From a checkpoint of a small transformer trained on Wikipedia.
Size: 1 head of 32, 0.665M parameters.
Architecture: LayerNorm before each block, learned positions, biases.
Training: a variant of Adam for these matrices, 158M tokens.
Each number is 128 + 32 x the weight over the matrix's rms, rounded and kept within 0 to 255. Layers, rows and columns count from 0. Numbers have three digits each.

# layer 8 MLP up, 256x64, rms 0.161, rows 225-255, columns 0-63
092184133123136120107107127140094157104165128129171182121075128112107132140150045180117095041121146101104146112143122141097096118192093159151189163096108136139122145109178128132088190132105128
144157123170146188085049120157180175095117105114129106110148132155119087178134143159106129075144099114127118132151113076114120116163131168196118089126132141178111108030078130104059099173117168
095190135122165019102097091199126183086088156115095074137138156086120129197074117171130155136149170099153176070125098168165087131124113153160164109067100144109121133166143112102115131108194106
141116133126122144069087137146162117104136140090161169134141111178139141130122113100114111119155120129107190057109143112103132107080124147181160106094151117175108136145161108156145141180192123
114161133118156122100089154187159121030167122144156083156073116148065219168134167137105212132147143104058166124107148117169069130066131177121135084093171162099104137144075147102158168099137113
144147147123163083138085177193130139102148129166121117112134128113024179170154152119125165076120178092149170085159070084178110100118165109124096157077137163118079136129196104102084105116085180
164178126103144123183048116113196138078161132082131117114117089165117088149141044167119214092135089158072096100145138112143111182077105122196144124145141117180107148082097090147159153160163118
164152128110166137082126114124126146096161148131139085120178124136119122132065127111107117093151147076106157110120128158129129101108077126202153126134199135148158161126114115089118088196125163
110130096121144072136075199216139134067129134159089145096131123143080198067113159244093123147133139137081137126130137064181108095093074148143161179104116117117138180114087119113112152110154166
081146106177137127086090127135127148128157154100085154090079194146126227110130133158086177137142107143147126132143159128169159094131065174042152094070125096086102147135082123094120144136189123
155147143096133193157075112104141140104128090125091129107110175194125168110107055148158125102119124205098200101123067110069101100048120182137119123144165158116155134112117078072114185181175182
180137072114159123093111174160105144117128137126123147086179084100107121153126128124078107068131105122086108131123111120166152096160102130137103156129158152197118133182162108169139115112158125
111176087122140128087080111161133134120091137076149111144138139110135145141133139141157164090161157077186117118131145158186097115116142180127205140088107145146090161112141167135094130133082046
108147118141123179116120120147167116132118156175115098108107103151118103139098122149161151096139102134131169115085123071103165157157124138151150143082147129115149131147107141115088151169139066
143147063147151143148103113139207117147152108118091129123069090137115148104127184105100098142139125137099088147112130107177082149095089151129134187079141153189143165136146061113105133125147097
159153118161191172092118138192168164072092113120128149130104093135117118151117092122112131080138113186205103068122086107101176072151146109087162093158106113147127086148125209127075138131154108
097211153078127098092129131095095187047117095112161101148144118150145100148115063191107132071204117101091183113142145137129120157151089162115149116125148158112178129130126161111134082142183072
122159122143122125091042128116152135091119094063119168098110144107158119105086109145097128106148128121159110104118118137189103152133173118205162168096107136168098160077188149118096159110139139
125169049138149095117128110112137198118168135117047182117156148105080151156089170160055112100191110147156143144096109117163150153175103135171131083120088113160089161091108149062044092159114126
164166061169134141097128156162124151148143147109106077083123160134105103134126153179128135111145152115171103107118099101152068056113091127098118123115070183163085113114132089154166112155137163
121117109114118116136169138141128143111136138097127154128167119130101141085118115122110138075153088125093170128129156132133124088117106131071184118132141154204152167143115150066114102184160163
128182119169161193114109140151104218072119100023161126164175112143091127098138134138158190081170153168096168064191102092129134138140075110097100099161122068131108097041104133133151126120144126
130177105135064089145118136113162132101108081118123096134090159131131117089093153120140106131197145146185108091107108036095137156171077174103162187088130106127126177139091100155134140110190130
144126124142154091127124113150175133132153121137118152114154111115068176138100150125122156103109169179084125118062114100179170072121094116183124111194104155146078129161124085060125169119161123
129167132127127158149072116056113166100155097128151164120135193185058174129125135085102191134175134158091091073125092093145128173141039098185132116144202116091135146086126119134106078159158124
088178140191146126139148194129154130099127128113053107104084152138140106112144083189135124119141163127152100077130093118147111144134120140137177118142108076135155138089053083082120164139127157
165152074138162129048123108120144151082119136086127164160166112181077133152130180151067124138137099121124151122149155119077172072167089097115153150131135118112146109091164189090125073152147107
145171105121148132091136156113086201144140125141150168095112107127144157129111133162097105096190136085084150092135114112128132116166095117123125146155090193102099101154191083126138081112126136
152167052180158127128165152131113160144118129122093113059134126129088148150127166091144157098160132126138114117133098087142107161203095188103118108095110155131073149107124108081116100150094128
177140120129120092119118200158111172087151145061139129149146084133152131117097109106136107068118144093109167099136149126157136059081099118115140117127143161152102109168166114152096058096161146
115156057165114121139110156108127140148132145151134079110115142161133143141118172114140121128141139162119120121113088115135112134160090187103139161123102181086101167056089116068144139148126139
# layer 8 MLP down (transposed), 256x64, rms 0.142, rows 225-255, columns 0-63
194177153182116079138109158145107165142100106094111144111172130163082144118132100120082159141121126103176064145136132130181101157140124094145066178146121128089136123113085130125095099193097135
104137159186163074121165133120122080140156136098080103176142136112143143148160154165079127121164134181113120099098108148144169152137098066134050161114056138150108151184109116170120126112124079
068200083107128065160086120107158143075117102177097170114001123156148147106098128182104110093163183146110126137181167167176120152104141118117094149157128077096173152126159148208132108082109139
131128150131191134122144103143123125114096110096153128120148124135141102122158109122117131130064146179159096200126166105125135178121088110120099107096096126141133180183142094139110142142049100
135156193134124095115171153100063134103134141104182114055159126069099051153075185149089201113130141082119129089081093140156127182131140155112064142155126206086133123107128208109132198176107087
187111037139081067151162132120120129179155154089184160116098121157171106093089077077156062169123154127166058153082147184120046068131130143172143106124127140096191135137139123146183164120127157
168116077118147069135098169148123149155204109111085086104168121105212193179127113086076132118130118083137134142101128111151063157134139107104140182096159112129104162116047160093135132167183135
134104117125097155112145131103079127117172149135117111101136176157121084113155145144159123182125163123113138168072112158110115116069122153143115128117090136139132100162168114162098186161118052
093081134116108210093085180113164093105151078132104138121094123121167121126152155143141149072202125146153133149105103179080197169014090162132130096181116077147109108140113174125151084119106156
190017091113117107134144141143135109108143116132122061147142129102179027136159081120160121090170169149142163179123148105119108120120130089128122134124177181076204174079176139133108119147115123
082197148122090181085142166143126093099173179138116108208164101163142115159137127067172136084120057136144091135157121120149191174111105159119105094134088153127121078208148081106084152103112109
113076089146143151126158096101112055101133116159093179141127177125083103137114136131152118139157124129082150119159198114105118106110200138077154112086117153143127157145142131109110151117135142
101167051098172177149174135172190090112109152099180150117099111102048161135089116148065135199088081152110143169129119095131133128119168091102078112161141118122119181108146150135162164107071129
104107142117124076161148093111126136137125138125113129174141165126145143167110126108131120146143095157105107182109163101165134103156125152132111120134085133109140104120141131117138154072114139
170167151109123162106110167128138119138110076122153133122092054088123136098132116174162166196104145132110158135138138106058165154184130107111105097170124098107143126090144156119138116086125103
179112131153067166136135096094113128129141098197162135097160159163059160089168115143084108187093115117146130127204096163169130126153089139114089105130087127091140120166165213155098064098128099
142102099170133185128123091158077121100136155072153130154115173127044120116112128108135106126045151222151065133134148215111072030128090118150131129181136150161201163109154145112118102138153054
094169132138132180128102125125152112153173113111131046128106149128155098063110144065120171190086136171103137130116113127165135142119161170112187162110100101122150127090117155133152149099094121
106142159126212144101082095156096141154104164143151146148185200165087169184048094117125133145114127105147166053075156106123161148080171108059036145092147118160080100167140168151132106135069103
079113197150102105207142112110150130135114116118120143119120154145087110146127156127121124140125076126153123074123148136195121155124077096178049137142186128139144082144133112171093113123130119
144216172060133176062139107114177087108137155111089142096090107121124152175145117181097123143148147126142093130119124119127125139141116109145111129156085118125178113112097132137135149123143128
106142103144094055161143057094111152114100071187131108115179096125076082195192102131108059156182135102121065108154185188158128107177162159084166116123120120137098109125141126126155160103235077
088149132145122120163188176150073135096150108118126086167121120137151089115100137128063057143192126108091122161141101142063170155151120083024195135118128182117148147171128111179139112115069108
154092133150118117145111146121117071083098159177076135112156099160185126165148123173131137160169090091182076181091110077109098167155151113109135148099117097138164125138079109166110124159130124
044168104131071119111135165137090154156108163145089067114193087097136127137161134131187082153120099143135105075131066196059160130153173155182115134155157072155125103180156108044077149147189090
120087137127155112149142129139090123181103191132127129120148065111113102114115115112117140144110219124085124160094141083066109170161177130151135145191144126129109090113072192136150134102117083
100163111100094127153134118081178105099103036158141143132088146104150091170142118124115121091130193160115137113115180133125137125145107153167064114172140138135041146148124137141157137117133176
154127166124124111147030114162125071109138142149134094103127103150121074160156142173168136126159146110107074123155126113156152122154147116188132132108175101119086147145081114142116121123141136
078137135135110098183073103140112133148133131163138136200115148119126188127058114135173146118114109119141138195157088183173160124149136067097139134119121132079108082163115154146106097117076106
110171128160126165180122132142141087136070154125129133099135125144129158185102165093109113109109146113107168118161141170104138127121199133106096122141126123077147137087103102108160109139107091
081163122170098116162117148173108118121114144128136124162110120111077127109114149149199155102136135093122092096121135112135139111127208071134094136149133150123129091175118097159106090169101137